Weights of a small transformer language model: 13 layers, 3.58M parameters.
Each number is 200 + 30 x the weight over its row's rms, rounded and kept within 0 to 999. Layers, rows and columns count from 0. The size before them is the row's rms in percent of the matrix's.

# layer 2 MLP up, 512x128, rms 0.0729, rows 400-454, columns 0-127
114,228,264,211,205,196,256,120,162,223,213,187,193,231,184,179,211,191,211,146,183,229,205,235,225,217,174,250,204,181,175,243,195,203,196,192,147,221,203,226,179,130,190,190,195,206,231,163,161,236,245,248,207,179,239,256,201,179,195,228,219,208,203,209,187,167,216,195,217,237,224,234,171,168,157,202,200,180,138,200,156,208,170,213,178,195,161,265,195,254,172,242,229,179,183,171,184,167,215,175,227,198,168,183,232,184,225,214,152,183,183,166,217,142,153,244,142,186,226,184,235,196,191,211,222,215,185,253,185
095,202,195,225,265,191,182,202,160,155,168,207,164,198,213,220,214,182,205,199,191,232,124,171,245,245,242,172,206,256,203,104,213,228,199,243,220,219,208,171,300,225,214,200,155,214,201,161,222,189,216,198,168,166,195,202,186,167,213,163,195,192,219,215,201,226,228,205,235,190,202,206,216,203,242,175,156,122,142,164,238,224,177,236,207,240,180,199,189,251,180,213,196,177,229,191,186,228,174,219,191,214,161,215,171,160,165,213,204,200,201,271,245,192,190,221,167,212,158,176,197,176,192,192,229,199,219,203,170
097,199,200,203,188,184,145,187,167,198,211,225,207,170,221,101,226,187,191,182,181,180,223,147,186,195,144,220,249,198,215,183,175,234,205,209,222,180,191,195,200,226,265,172,227,226,173,181,168,182,253,227,196,210,216,190,209,243,142,161,245,189,210,203,190,207,139,193,148,234,215,199,248,197,198,199,238,188,202,206,187,235,162,267,252,218,232,227,188,202,197,215,201,188,260,218,180,214,178,174,182,203,163,275,177,159,166,226,169,228,190,222,162,193,186,189,225,231,192,180,239,204,227,283,171,166,235,221,216
012,218,153,224,216,182,200,195,213,205,192,219,229,145,223,188,178,179,158,181,194,225,197,227,252,156,161,253,222,211,264,183,196,211,155,234,209,231,219,214,184,207,203,241,234,216,154,190,179,244,192,130,178,162,226,131,232,157,176,204,201,216,226,182,194,203,212,241,173,176,181,169,168,232,241,198,179,266,188,206,211,212,185,248,223,193,228,230,180,225,187,224,201,194,230,188,137,114,180,139,196,201,233,186,215,195,207,185,242,155,198,206,160,217,220,186,238,171,165,240,209,156,191,198,131,187,177,192,176
106,216,195,229,171,224,246,218,180,186,208,234,226,196,202,136,214,221,204,200,139,245,167,176,171,171,218,203,189,217,238,216,248,259,225,166,171,156,252,175,154,196,180,178,185,199,189,146,217,158,213,216,226,161,129,168,143,173,242,204,222,231,242,221,199,190,200,200,257,222,186,212,216,211,221,182,201,185,145,237,162,162,186,224,159,222,168,186,190,238,230,257,233,167,198,220,183,227,231,233,225,196,179,243,243,195,181,191,142,195,237,169,197,121,194,208,214,156,196,221,185,215,207,185,200,181,230,171,223
086,186,197,202,226,222,171,164,221,159,176,207,264,153,162,191,235,212,196,182,220,209,202,176,216,227,188,218,195,212,265,132,216,203,253,180,219,203,164,147,151,226,238,190,189,191,190,210,205,243,253,224,257,217,231,167,188,195,121,210,177,235,173,164,168,161,155,216,281,208,218,244,203,200,224,204,190,252,221,222,222,165,212,167,208,224,177,190,186,184,226,178,212,213,212,172,204,189,214,145,211,198,184,191,195,196,237,238,192,210,180,244,158,259,231,209,262,188,173,152,210,171,187,205,193,203,220,164,258
119,225,253,199,134,261,171,223,173,230,202,219,164,215,232,203,174,195,232,180,197,200,182,165,273,206,167,219,209,228,213,198,193,178,162,216,255,174,162,221,192,194,210,165,222,163,211,231,197,192,231,240,179,222,181,147,223,171,223,233,238,235,190,222,205,232,213,213,181,165,181,221,195,189,163,223,196,157,238,183,192,199,190,171,188,207,170,203,190,191,221,281,245,209,193,145,176,191,131,225,227,176,189,179,193,210,202,192,238,144,193,241,193,185,196,148,180,171,193,155,249,227,257,155,151,225,250,209,151
102,235,253,181,223,182,231,211,179,240,230,235,178,152,179,205,222,230,185,212,197,185,192,169,129,190,231,211,194,241,170,174,207,208,204,196,257,170,226,167,210,190,241,208,220,90,219,200,183,163,221,209,226,238,189,232,169,214,200,213,137,192,150,167,216,214,148,206,195,225,212,223,192,237,188,205,208,238,169,203,204,168,212,171,148,195,163,233,193,234,223,204,235,171,191,224,216,208,178,247,158,196,157,192,233,186,246,293,158,153,167,179,222,190,202,194,218,190,205,189,164,202,148,209,236,231,202,235,214
094,230,192,215,193,221,233,244,193,171,220,199,164,250,254,214,258,169,249,230,161,199,178,179,190,173,189,231,186,137,220,251,185,212,201,207,218,183,229,212,198,225,179,193,215,190,198,222,203,189,158,228,243,229,210,221,113,236,155,173,152,204,215,149,190,188,177,251,186,158,217,260,261,185,208,230,216,210,175,199,207,158,202,214,209,181,146,213,186,193,274,221,211,226,183,239,223,230,186,207,166,169,210,190,218,212,157,194,174,237,204,218,195,107,198,192,186,171,196,214,173,173,191,229,184,135,173,232,193
108,216,127,206,184,169,220,194,159,160,234,221,196,194,206,232,158,163,190,221,208,174,212,176,238,199,211,210,219,148,232,228,189,207,240,200,224,168,246,188,181,220,228,222,194,167,202,190,173,243,260,269,153,189,212,215,187,240,177,214,190,182,128,198,177,165,215,220,186,198,214,228,170,252,229,161,187,203,162,237,183,196,220,147,174,227,200,181,208,230,173,159,243,234,222,163,158,248,201,216,169,154,243,186,216,186,156,234,222,199,214,221,179,236,165,197,190,233,228,217,279,219,224,147,196,240,169,167,226
094,234,238,215,218,203,222,232,209,212,241,172,193,213,204,191,211,149,232,218,157,203,129,131,212,192,189,213,189,234,170,220,207,178,175,246,170,211,145,230,197,196,217,197,170,238,219,207,181,175,226,226,151,227,210,171,234,164,229,153,202,189,183,208,210,199,181,214,210,205,233,164,230,235,162,135,187,181,190,280,223,201,185,239,193,237,225,179,233,235,205,158,168,178,165,216,192,202,193,184,224,171,209,240,186,249,162,147,219,205,261,137,238,208,164,211,223,246,192,214,219,253,212,246,134,193,194,202,165
107,196,224,201,199,160,174,210,208,246,198,220,253,204,233,225,176,186,173,226,158,220,183,181,172,204,206,242,203,184,170,166,210,290,189,175,230,209,214,174,257,214,217,193,207,208,211,169,165,189,229,207,187,221,159,191,181,174,200,155,176,140,182,202,134,265,201,160,208,211,178,194,196,210,200,251,130,217,212,202,243,237,189,156,181,188,150,226,184,180,162,255,193,201,181,249,216,190,182,181,170,202,231,241,226,167,188,190,210,207,270,163,193,143,210,194,165,296,187,216,184,168,205,216,231,219,211,231,198
104,221,248,209,175,193,179,226,255,220,226,215,226,169,191,149,177,190,217,188,171,147,192,161,166,223,180,203,230,238,244,158,234,147,213,170,182,177,185,209,230,203,222,234,186,150,200,218,240,200,221,175,136,249,213,196,230,162,225,201,191,189,227,216,298,165,202,214,193,221,253,199,191,224,158,176,245,152,230,233,238,224,205,226,217,199,142,202,220,207,173,178,146,149,150,167,209,211,148,219,195,228,182,248,207,203,213,197,190,210,211,192,212,249,155,193,221,164,182,207,243,182,193,197,160,217,229,235,235
093,211,231,223,252,205,200,248,229,199,190,245,205,222,124,169,171,215,187,212,141,217,131,216,153,187,181,170,170,180,162,179,175,239,205,222,211,190,182,195,206,212,250,184,197,194,232,196,201,237,217,148,177,261,160,195,185,210,191,189,217,184,181,197,106,160,205,232,167,220,203,207,226,241,195,151,213,191,174,219,235,244,164,194,175,155,203,190,148,189,174,220,210,162,178,186,229,233,214,160,199,231,226,254,196,229,201,144,159,158,208,241,242,162,241,191,172,236,210,200,248,191,210,212,203,239,210,180,222
105,198,225,200,201,260,187,255,247,197,162,185,215,196,182,207,193,166,240,137,194,130,214,210,196,214,212,254,219,174,264,247,206,166,160,237,149,218,188,254,182,243,188,199,177,235,193,177,224,193,169,204,147,209,196,198,235,248,146,233,225,186,253,201,205,204,224,219,197,228,185,208,167,220,186,174,165,220,205,226,199,257,144,222,189,136,225,202,179,190,217,191,173,187,244,139,185,231,195,224,196,163,214,207,159,184,217,149,233,173,162,184,206,179,212,194,237,172,212,239,181,245,236,181,164,174,195,217,159
091,212,231,187,232,154,209,224,195,138,232,248,232,197,219,214,217,201,194,215,190,154,180,289,270,196,195,161,170,210,156,152,218,214,181,201,164,215,169,204,229,225,199,169,173,201,174,178,169,188,203,168,149,212,192,221,166,222,138,185,221,149,196,227,173,181,220,203,190,139,223,209,182,161,192,233,233,228,256,208,213,208,192,197,236,166,181,176,173,240,179,250,182,209,245,183,185,240,112,174,187,176,185,176,195,180,185,187,177,218,242,209,197,256,195,194,164,230,253,226,211,173,212,210,220,252,221,172,170
091,177,195,216,206,197,165,235,197,156,156,201,199,214,187,148,216,215,138,113,190,214,199,231,203,188,245,207,236,160,167,198,181,231,189,202,140,241,197,211,193,172,254,251,197,254,204,175,241,174,211,138,174,202,260,168,244,177,212,175,217,222,219,118,190,198,180,219,186,198,204,219,186,191,229,192,198,232,177,139,172,181,264,198,258,182,168,204,264,162,216,170,226,212,227,224,221,154,184,216,169,197,208,194,201,222,165,247,153,185,208,235,204,176,181,174,185,192,221,235,243,229,211,222,211,221,200,215,192
102,159,231,181,153,212,205,177,251,258,171,198,199,168,206,213,221,204,158,191,187,248,173,223,242,129,200,243,183,226,182,157,193,251,179,209,194,226,186,226,192,194,180,164,181,218,169,223,188,128,185,188,158,159,216,201,241,182,211,244,161,164,191,212,108,185,208,270,191,236,172,209,154,161,174,226,250,211,174,247,194,165,200,211,192,222,173,250,210,243,169,171,221,195,202,223,224,248,173,234,191,195,206,242,154,233,177,210,194,243,230,225,227,220,198,186,203,205,189,174,152,172,172,207,225,209,227,210,171
110,236,282,160,193,195,182,191,215,241,162,198,215,158,216,225,215,245,146,190,143,199,230,202,224,167,195,164,263,189,222,223,219,179,153,219,205,194,195,191,231,224,168,178,207,209,129,209,171,217,223,204,207,213,189,202,171,185,199,173,216,184,172,157,150,231,159,218,186,188,167,227,188,216,181,204,165,197,186,245,178,149,173,210,212,189,133,179,146,138,215,233,218,169,194,197,216,252,181,246,183,207,238,212,216,206,165,227,202,215,263,191,273,185,206,194,218,162,205,204,207,145,207,203,236,253,213,259,210
099,220,193,216,206,193,178,186,205,125,258,175,237,202,211,194,168,146,182,207,216,274,217,231,202,179,170,165,205,176,205,184,119,257,199,161,249,236,205,208,161,188,206,212,196,225,192,165,188,243,244,213,242,224,241,187,190,172,205,168,255,181,202,239,183,169,187,187,216,181,192,156,187,149,201,204,230,171,210,223,221,226,165,221,217,183,229,200,149,256,192,182,136,187,120,216,187,235,214,251,205,211,202,150,211,185,198,201,217,162,214,183,193,172,221,196,216,252,207,204,161,219,257,238,159,180,215,195,178
090,257,200,247,152,171,214,242,250,222,246,195,177,217,235,173,163,184,208,175,164,148,181,156,203,193,222,198,187,164,206,213,220,194,239,188,183,229,245,230,199,212,184,245,201,195,251,156,211,217,258,178,181,204,227,181,188,208,140,124,208,204,172,224,218,192,184,207,170,230,237,193,245,206,218,212,218,190,169,234,130,194,166,201,205,203,233,138,203,174,233,212,184,124,239,172,145,242,150,193,188,208,235,203,217,230,176,215,248,189,184,220,197,203,172,239,232,176,222,209,178,231,137,175,225,185,195,194,189
090,209,257,203,223,217,242,196,162,195,158,198,232,219,139,219,165,200,175,153,215,181,202,189,179,207,179,248,181,141,211,189,158,209,234,248,177,238,181,222,191,189,203,172,225,226,169,199,253,169,223,200,183,152,132,181,181,215,215,240,219,229,168,239,192,189,175,154,235,230,219,201,204,216,161,266,178,263,191,198,169,220,225,223,184,150,207,171,179,210,207,268,165,181,197,184,205,197,201,202,216,200,175,183,232,177,253,196,209,148,144,247,219,203,178,170,175,221,224,221,160,241,243,157,184,246,187,250,203
108,176,151,257,187,203,195,225,259,197,192,183,237,251,210,200,229,201,212,186,190,172,167,257,268,142,239,247,180,166,216,169,219,156,171,234,217,162,173,213,185,185,177,236,221,168,256,199,233,195,230,200,236,228,259,172,176,216,188,228,189,199,171,194,184,212,175,210,180,215,204,213,177,202,182,173,193,248,226,221,296,189,241,209,168,188,212,182,195,135,166,197,185,190,207,191,170,182,157,199,198,156,241,204,150,236,211,198,175,167,201,117,199,175,166,192,213,175,238,222,190,220,199,227,208,163,221,225,236
084,197,220,242,211,224,233,226,220,170,185,190,185,183,197,181,204,224,140,158,177,213,159,189,231,134,196,250,172,208,169,229,204,187,161,192,176,205,151,204,256,183,222,194,187,211,150,214,198,204,223,150,192,178,206,213,140,162,235,223,198,178,188,222,161,181,160,204,197,127,257,146,213,173,197,257,206,231,156,195,175,196,214,187,136,243,202,198,156,223,229,238,157,195,180,215,184,272,165,211,221,258,188,226,253,164,176,216,218,196,243,230,223,214,219,238,208,184,196,182,188,246,235,215,183,190,178,217,240
098,219,216,234,203,215,217,205,239,176,203,234,184,130,199,210,192,235,229,222,193,185,207,196,203,181,223,166,207,208,171,218,180,202,191,128,230,146,242,188,169,242,233,186,226,197,220,237,199,169,220,195,295,212,196,218,242,178,158,198,217,166,174,238,175,179,232,209,231,206,190,216,210,240,153,189,213,227,217,239,141,214,221,197,163,196,197,219,184,205,181,170,209,150,218,214,139,192,207,230,259,217,190,203,168,228,229,146,176,194,169,172,213,163,241,154,170,185,147,249,146,148,191,242,201,142,235,220,221
108,223,200,227,253,190,186,210,171,196,237,184,210,193,179,193,193,208,224,209,150,176,122,177,137,204,215,167,220,220,265,228,171,202,220,202,251,148,203,218,212,206,259,152,219,204,234,185,168,220,226,162,184,210,165,187,188,234,209,234,211,197,167,254,169,194,197,201,224,184,240,202,200,257,160,193,207,229,189,174,237,207,157,160,181,220,185,242,211,164,189,173,236,219,283,184,200,205,146,181,189,158,200,203,195,180,219,149,165,218,174,283,169,191,188,216,171,174,180,258,182,224,261,197,202,169,182,201,221
086,207,244,246,223,178,182,191,226,196,239,215,176,240,241,155,194,163,172,150,209,237,222,128,211,242,194,191,179,231,172,150,231,202,141,158,216,226,191,180,197,247,198,233,196,183,156,170,216,166,193,198,197,184,198,170,262,196,113,206,210,167,188,180,178,163,168,206,176,187,162,173,190,188,148,262,205,239,182,211,225,204,201,195,216,174,182,186,228,187,193,176,170,204,241,207,227,248,205,209,218,254,117,174,209,209,242,244,182,221,227,191,218,224,243,168,230,243,181,209,226,194,240,208,204,189,242,201,164
107,224,196,230,163,208,153,191,189,226,208,214,183,175,209,175,195,184,208,165,246,166,168,223,192,197,188,265,203,165,209,185,209,160,226,251,267,220,257,213,210,191,227,250,227,166,233,216,215,183,189,155,203,236,207,176,180,166,147,234,148,226,199,200,186,202,176,191,265,182,246,193,271,209,163,272,201,198,248,211,257,161,184,179,223,215,169,224,191,149,172,181,202,175,195,173,188,170,160,215,199,219,171,209,189,209,200,232,203,164,194,132,202,239,219,185,133,202,224,166,159,200,201,211,208,187,210,256,244
118,225,135,204,210,181,225,190,146,159,213,247,195,181,215,238,189,223,180,142,231,192,225,155,173,237,175,176,229,170,202,172,181,212,208,165,152,177,196,226,201,216,207,138,202,186,174,167,232,216,243,256,189,228,171,218,238,215,165,154,214,209,231,176,166,181,218,177,239,233,229,200,217,196,222,155,187,227,173,158,237,257,255,224,246,209,205,202,221,218,227,221,243,159,207,213,173,166,154,210,239,213,210,185,177,209,147,236,225,205,177,196,186,186,160,214,161,229,190,213,197,157,227,285,168,224,213,234,158
110,232,266,166,205,202,194,233,196,224,250,237,229,215,210,161,235,221,197,214,196,203,204,221,204,171,177,232,172,188,239,228,156,146,220,134,197,135,205,236,184,187,144,289,199,195,170,162,202,234,261,197,218,185,218,234,201,171,147,158,221,173,173,252,177,240,148,239,175,215,207,204,180,168,188,227,220,171,168,193,164,224,198,243,204,210,224,201,206,214,148,133,205,203,195,193,184,200,179,200,197,152,186,191,182,235,208,168,213,255,223,218,221,206,210,194,177,182,248,200,243,186,201,222,202,242,138,208,173
123,217,202,160,191,174,174,152,190,183,205,180,137,217,205,185,206,210,230,193,205,184,211,193,201,227,205,274,175,182,207,153,208,131,162,254,225,207,226,211,256,185,223,227,219,221,225,190,191,202,156,188,213,202,212,163,184,173,153,213,193,219,188,240,209,188,150,213,227,234,230,204,294,183,172,278,222,219,202,229,236,218,182,209,194,277,188,219,201,186,200,177,182,179,225,184,199,159,151,242,233,230,176,219,266,183,167,211,176,212,144,140,199,253,151,199,192,188,167,179,187,203,200,219,158,209,233,213,222
117,208,183,219,219,249,212,214,183,210,171,225,221,193,195,232,201,214,159,210,161,174,267,229,206,199,209,224,153,191,188,251,215,183,197,178,162,192,227,126,217,200,183,211,226,225,222,204,217,222,260,227,231,151,227,230,177,187,202,204,236,94,215,215,133,201,215,181,167,243,216,219,157,159,182,212,197,246,183,220,167,194,250,198,197,219,200,239,179,216,198,197,186,158,186,220,199,235,187,208,164,244,176,195,235,192,244,146,206,207,206,186,186,111,139,207,214,187,179,217,161,210,206,186,194,231,150,208,142
098,159,210,228,217,241,202,178,147,214,253,236,175,183,176,214,160,202,209,183,197,198,191,185,157,165,205,176,177,144,288,238,151,223,222,176,220,160,230,199,246,182,192,225,207,205,206,197,163,286,224,177,213,180,211,223,185,162,146,222,194,234,226,207,222,209,210,192,179,165,199,193,201,216,175,185,203,249,190,189,233,177,206,157,201,230,194,229,225,201,241,127,182,174,225,182,239,214,248,179,192,173,177,239,235,246,125,198,192,193,153,212,176,210,219,119,204,178,238,205,213,238,206,156,180,208,169,200,209
088,162,243,160,218,221,176,231,179,182,188,278,232,189,206,166,193,214,212,158,212,197,168,180,182,176,172,259,199,208,238,135,253,170,190,187,240,193,234,213,251,154,175,214,176,208,238,237,217,192,126,198,224,214,202,194,155,129,203,215,183,222,231,201,176,163,256,270,147,232,234,197,193,184,180,249,203,247,178,180,223,168,190,203,205,213,193,198,220,249,190,186,148,150,205,215,238,211,194,241,210,187,189,223,152,180,167,195,200,227,245,216,177,193,154,186,239,172,220,165,211,208,220,232,209,202,194,231,202
102,261,235,190,209,173,149,199,219,204,175,204,234,179,232,228,212,231,156,154,212,197,236,224,195,148,189,227,148,191,195,218,202,164,174,236,209,231,230,190,253,213,177,151,233,204,191,239,199,221,159,197,204,204,175,181,233,195,253,194,162,151,172,177,223,182,200,180,230,205,213,225,235,192,230,207,204,214,123,186,115,137,186,164,195,205,222,258,139,251,246,226,163,205,194,210,187,180,190,254,219,241,201,186,222,226,157,221,197,221,170,169,175,243,221,167,172,181,190,223,204,198,195,192,176,145,179,182,239
087,214,197,231,167,244,170,202,225,247,180,152,284,247,210,210,199,197,209,218,202,253,194,174,224,205,185,250,165,201,220,152,234,222,227,168,220,193,215,173,197,176,223,184,215,180,215,158,167,164,261,191,159,216,186,183,216,188,237,189,162,231,219,200,182,202,141,228,208,181,229,143,207,187,222,212,161,166,236,145,224,203,261,210,218,201,160,201,222,145,177,223,177,204,248,194,156,202,171,198,179,235,228,209,196,216,188,189,172,210,252,190,183,182,138,229,188,179,198,173,248,163,172,277,220,215,177,248,166
080,167,210,200,181,199,173,201,166,195,251,195,159,166,238,212,156,241,175,193,142,191,208,178,234,188,183,191,230,167,195,190,232,158,238,237,187,164,193,171,244,258,152,285,184,221,181,160,205,199,231,197,187,161,257,210,198,125,192,174,192,198,181,170,158,230,228,190,200,139,231,213,246,195,217,175,204,180,160,222,193,234,242,203,243,211,195,191,198,242,183,245,216,192,252,261,183,134,166,220,211,224,217,192,143,214,239,232,197,174,187,211,169,243,212,173,199,244,205,237,195,188,212,213,176,178,196,200,188
110,185,167,232,176,251,216,180,200,218,220,226,204,212,229,165,233,234,178,211,235,224,217,171,206,160,179,206,248,227,251,133,185,165,179,173,224,184,217,244,178,212,189,205,191,156,197,173,185,205,170,198,243,194,194,208,180,162,153,197,190,222,220,215,242,225,237,256,220,228,244,189,190,237,153,221,174,207,160,236,175,192,167,227,181,245,227,184,178,211,197,259,216,202,194,252,202,190,174,200,209,176,141,220,130,167,165,160,180,178,204,231,208,149,154,144,207,178,269,218,223,218,160,273,217,221,204,200,181
095,184,185,167,229,228,187,199,278,241,209,218,219,200,226,191,162,250,222,206,193,174,183,265,217,201,197,155,190,165,221,175,208,198,221,211,200,239,184,167,132,218,237,173,147,245,219,246,171,236,172,166,192,189,207,207,252,168,177,170,226,232,161,167,154,245,214,200,203,263,189,189,183,201,128,209,245,226,191,174,202,155,215,198,216,193,207,197,186,234,171,177,231,190,177,195,197,150,197,221,183,200,196,132,218,189,208,194,209,211,163,187,199,173,211,244,258,241,188,143,178,218,151,253,238,189,169,241,190
110,232,197,244,204,217,175,258,255,213,202,175,221,188,259,204,194,241,159,197,184,238,198,192,238,233,188,195,200,209,186,159,176,153,180,220,197,245,158,221,220,193,182,193,215,201,171,211,197,165,237,211,148,199,205,173,187,229,203,216,198,224,159,191,204,282,196,225,131,208,176,196,234,179,192,190,164,168,227,218,223,233,248,215,180,201,178,189,193,156,165,241,235,246,211,188,217,249,216,193,207,209,208,208,127,171,168,187,218,172,220,220,238,210,98,202,190,224,161,212,171,171,125,153,176,194,196,218,238
090,176,210,216,271,225,205,236,203,161,205,197,210,179,231,187,181,177,199,193,207,196,158,192,171,216,245,185,187,198,220,248,190,158,210,195,219,200,207,172,269,183,217,230,191,209,166,188,153,270,172,196,261,166,193,215,229,230,195,265,196,142,192,218,120,188,209,182,128,193,184,176,137,173,226,227,215,126,218,233,251,157,231,188,197,203,177,237,246,190,214,145,229,211,224,186,204,171,236,212,244,260,164,180,216,197,175,177,215,188,221,198,183,199,180,174,225,137,186,177,200,191,204,231,207,193,220,178,196
113,203,201,155,174,261,218,240,172,170,244,230,221,259,237,193,198,196,230,199,199,205,207,255,227,206,213,215,190,198,175,213,193,222,235,246,188,202,161,214,206,207,155,208,202,207,211,212,151,221,198,173,177,256,122,169,213,204,203,201,190,239,169,201,165,216,135,207,210,153,191,207,190,163,162,191,225,191,209,199,196,252,223,263,206,238,192,199,161,197,201,173,237,165,207,157,186,250,162,180,184,202,173,198,179,211,108,143,197,233,174,208,218,264,229,207,198,237,239,237,181,146,238,197,190,142,193,194,225
098,205,227,176,236,177,227,193,203,244,128,211,236,226,235,225,157,222,162,213,191,204,191,158,180,198,236,201,138,227,189,190,221,166,189,259,210,222,217,196,228,197,192,197,238,169,180,192,235,184,200,191,209,200,198,197,178,169,244,204,172,240,224,193,249,250,180,184,188,215,168,195,170,204,201,148,176,177,209,209,199,184,249,227,213,265,245,203,221,178,173,163,145,209,207,149,194,169,258,218,228,201,270,215,140,220,196,218,210,188,170,229,179,261,155,138,263,184,197,187,156,218,189,169,162,188,156,231,217
109,235,186,183,160,255,140,195,230,243,185,193,223,220,223,166,160,244,150,182,187,185,248,219,149,191,240,130,188,242,180,168,210,151,170,194,210,183,236,191,216,175,212,241,231,271,217,220,214,238,193,217,156,218,233,261,203,207,251,137,213,206,172,156,195,249,199,153,222,197,192,251,207,202,231,163,229,194,216,231,174,186,210,179,177,205,203,153,150,234,236,186,218,151,219,180,168,230,166,209,178,195,226,184,196,191,178,239,189,185,179,223,165,208,203,202,191,227,208,203,196,203,165,263,205,163,235,176,228
111,200,206,155,153,183,173,232,166,180,137,252,131,203,216,233,201,211,187,192,203,186,205,96,220,236,180,213,236,174,210,225,222,225,196,252,220,182,196,174,233,175,183,232,197,228,160,189,157,187,192,193,147,211,175,182,234,205,219,262,227,234,233,225,165,222,216,251,188,165,242,220,172,201,188,207,180,236,160,206,197,171,165,168,151,231,209,222,197,214,236,167,253,220,172,178,203,211,220,160,266,168,221,187,154,194,207,242,246,185,232,159,204,230,188,169,166,244,204,206,182,226,208,173,194,197,181,202,238
101,237,182,244,197,178,201,223,199,188,189,190,251,238,258,169,219,230,262,201,204,204,166,195,250,287,156,236,240,144,171,248,162,258,233,156,183,207,195,142,182,233,200,160,224,212,188,203,202,223,205,199,184,185,226,239,174,182,184,213,191,161,178,189,222,223,162,238,144,260,208,180,190,204,207,203,220,154,217,212,169,168,183,183,225,153,224,211,183,182,199,211,205,203,169,173,171,190,214,200,207,199,215,152,235,180,227,158,246,182,158,280,179,169,177,221,144,217,164,171,191,189,205,168,199,197,163,212,191
095,218,228,206,207,239,199,188,171,165,239,165,183,213,227,213,226,200,192,199,200,204,189,232,200,153,137,236,206,230,207,226,145,220,223,156,185,224,227,201,191,220,184,177,167,199,187,200,179,208,183,261,220,211,204,162,181,163,214,224,190,170,223,189,169,194,185,203,179,235,216,209,220,244,190,225,208,254,183,242,189,151,195,262,165,181,210,232,180,243,214,230,194,180,145,193,240,151,233,289,229,142,168,201,220,234,102,223,225,168,185,203,238,164,191,170,254,198,210,190,217,165,212,193,160,185,133,218,218
086,218,231,129,239,230,214,236,183,249,176,218,217,202,175,187,215,216,233,205,147,180,212,196,129,204,173,180,212,191,180,255,200,201,163,140,270,211,223,236,199,212,216,235,187,230,179,188,204,198,258,163,173,181,219,166,182,170,201,149,215,204,196,189,149,178,161,206,236,158,198,208,188,251,206,162,217,204,211,164,225,212,239,194,170,192,288,183,226,219,200,184,192,211,166,162,198,193,194,201,193,219,196,153,227,187,132,239,256,191,251,159,197,177,219,212,201,218,142,159,258,232,210,193,212,208,193,217,165
106,203,173,248,254,169,198,200,185,186,200,198,218,181,214,192,205,204,194,253,177,237,182,183,209,190,186,196,227,253,212,244,194,218,166,200,220,184,225,176,198,180,235,197,213,241,176,168,149,150,166,199,188,185,166,199,214,155,195,190,214,177,159,224,224,190,176,252,143,231,225,179,200,223,194,162,243,264,235,159,149,205,231,240,232,220,219,168,225,240,215,209,175,244,184,169,220,270,207,251,176,203,176,184,261,175,170,228,227,192,199,136,127,216,189,220,165,149,235,173,167,201,179,228,240,148,185,196,221
101,179,215,251,206,176,179,190,205,178,248,229,216,162,215,163,182,173,183,197,193,195,234,209,171,158,215,199,241,208,214,163,187,193,210,222,246,137,229,186,174,238,202,201,254,204,151,152,186,229,178,150,135,197,186,202,231,217,184,186,232,273,231,205,200,219,167,181,196,259,189,197,232,179,170,196,168,139,230,215,223,193,247,179,185,235,205,237,195,209,243,157,198,153,257,212,269,214,194,225,237,207,214,187,117,178,187,212,164,245,205,154,198,182,221,184,201,192,156,208,223,174,244,207,220,208,146,215,225
092,207,225,212,172,201,159,176,243,232,231,197,248,179,158,273,172,252,169,170,225,235,226,226,186,240,180,241,229,174,230,214,208,152,162,220,191,202,203,183,167,217,186,222,193,185,164,146,208,238,244,151,152,182,140,224,214,210,195,230,193,226,228,140,226,232,222,212,201,168,190,193,203,222,219,248,215,219,189,157,249,200,198,197,217,180,168,180,182,166,233,142,196,238,225,212,176,176,193,197,164,153,197,186,181,221,214,159,178,286,232,146,254,243,212,224,192,206,240,176,213,217,169,186,215,168,192,218,215
102,256,137,212,209,187,169,236,195,195,226,202,225,202,189,183,241,212,148,238,222,246,176,222,213,171,207,212,173,223,252,147,205,150,157,196,232,203,225,228,208,162,170,203,195,206,131,211,225,186,205,197,169,192,205,184,187,170,248,178,229,191,245,192,170,249,201,224,135,246,163,183,182,227,157,166,177,205,226,207,182,187,219,145,158,252,235,190,207,237,168,224,230,216,181,189,213,207,236,245,223,203,224,171,207,149,157,237,165,252,182,205,214,221,147,206,180,166,209,238,218,200,228,155,178,269,191,217,180
111,217,192,220,191,191,209,235,233,144,224,214,207,209,188,263,177,206,199,162,184,147,155,185,232,192,231,220,231,150,176,188,187,164,184,198,183,211,242,166,184,225,255,220,215,169,191,197,190,152,221,235,176,214,194,194,189,204,237,220,165,152,183,176,189,195,229,206,196,247,191,239,227,182,180,175,233,216,177,218,260,195,210,163,167,176,176,208,189,205,200,173,269,179,229,186,231,259,193,246,158,215,215,208,157,189,173,189,212,211,198,203,216,119,181,190,198,207,194,138,169,135,222,220,167,259,252,286,182
123,218,189,161,212,258,165,158,213,177,213,213,214,171,223,180,214,220,164,171,198,227,248,183,178,196,238,224,117,141,197,183,217,199,147,260,250,246,243,227,189,177,180,164,233,187,194,180,240,213,204,260,236,177,176,158,242,187,243,203,231,151,199,129,215,224,233,204,199,200,215,193,226,192,213,152,206,207,176,159,201,198,211,211,185,187,239,233,186,207,219,224,181,185,174,181,221,208,219,202,227,209,222,251,161,214,159,209,161,212,226,213,223,184,189,176,258,183,212,220,249,196,197,206,124,260,184,186,151
104,211,162,147,121,242,220,219,205,130,203,239,171,198,284,225,202,212,216,223,203,212,253,202,176,189,253,208,211,210,163,191,190,173,176,175,216,205,168,265,208,205,219,180,197,171,192,187,241,170,213,251,186,202,171,206,235,183,201,186,196,180,219,192,192,215,158,180,184,189,200,230,201,207,239,199,249,210,162,212,121,241,259,236,166,210,182,240,166,182,195,243,228,175,145,214,184,222,217,188,217,208,181,203,207,195,165,182,160,202,191,191,182,220,222,240,214,190,229,183,242,232,195,188,273,115,184,215,224